Part of a small language model's weights: MLP 2048 tanh GELU, 7926 steps.
Each number is 128 + 32 x the weight over its row's rms, rounded and kept within 0 to 255. Layers, rows and columns count from 0. Numbers have three digits each. The size before them is the row's rms in percent of the matrix's.

# layer 3 attention output, 512x512, rms 0.0397, rows 477-511, columns 64-95
108:128131139142169090097121136151127154130118107135112120145130140116140140110130169135120109113155
121:111161095092152097137145104110147097119086108163116164094138122130134137099086126166138101150089
104:139133115099161110112165099111122076125139117136117152102110127117101146086082127140113087117091
096:147141131107154112143129124147117110133111132130114117161187100117152136125141115109141146118112
079:138106111181089134121142130120130163146154159110185134151116109149122104154125120108096129144125
098:147105122123114136135150112134125128155153137105153141150135133113129131134120146113130124136146
081:141139115050162097096148095086184056129085054188095167097162118097116109106080108179171094130068
143:132133132128118138140128153154142139126131132134141123144119149116141146139148158134130132121129
130:142153122122134121113148094095127083132126106141107133092118123119118144105102121152134104160102
095:131135136129100134157135115135136121107136132132137124124121106114130091122154136119124107166126
103:130136172111139175134110095126072123173154138094104103162168133137130171138166116120170158070147
119:137124089117106152168116180151124122137170107151154130133121177143146140144133163117146124139154
077:154094129141148132146121132140117167145143133137154135171114152140131131122156193112143117143173
095:121118131181137124116135150139121150120131117125130111129126112149106146133146130108104129118149
110:129112121103164115115147119125146136128117120132100145141123151109099109108115140135130094111116
092:121129155139139128113115147137123114132112092134100109138145144128124143130105110120151123105105
077:100139099128143129107140133124144142097116134119135115132105088124132122119107125138113135145107
070:123133124109125075134116153107127089131141091127144092115103116109120137104100120138122158141110
077:082115124210093197197062157186095170146153213069166077181128154165169133193229140072138206114224
105:091131135180121146130083129143118183159119180087128142150113135116152124152161109115124167117146
133:085124110148094138175106155141103127125172148115158100130121094137126125142134104098119131137135
078:088165128133137115151097132168121158154094144117155090161128114129155162145140135115139161097151
084:108125084082150084127105155139167101111085119121109107114124071111172098102083091147126141157066
107:152084166149187170145120103126101151168118134115111131158140181125110170152168170074165142091183
097:153071196130239091116129014084134170156005129089020167124224143020142131109141117171137101088140
084:153121139073155097117160082099163112115105106166115148129159162100110126106101122147152107140123
113:090129137178111163142091155147106162138127160072123110136103165162134139162168120112139141084166
083:137097137107113140119138062098115119104123151116118142130178144114141086141107149138146103156133
086:101155121122130133144086163158124131154139113117157099159102115144165139152157140118141155094129
101:107151123191078171158044195186108160150153183096160077185112158184164183183198143076152184125187
138:111123137149106183170097132137095149145164171077141111160137138155129162182177126078137164089163
098:137138131143116129128108127131118131136110133127136136140100125132122141146155143112126142128159
103:115142135159070104160112154140119136108146130142166116123092115144129117136127129129106128171137
079:116164153144155123127083128137136117113119126119111092146100126119134159118141190117116136136137
188:132133103093140106123149113103136099094108109148135133111130122111118131111088125152130099151098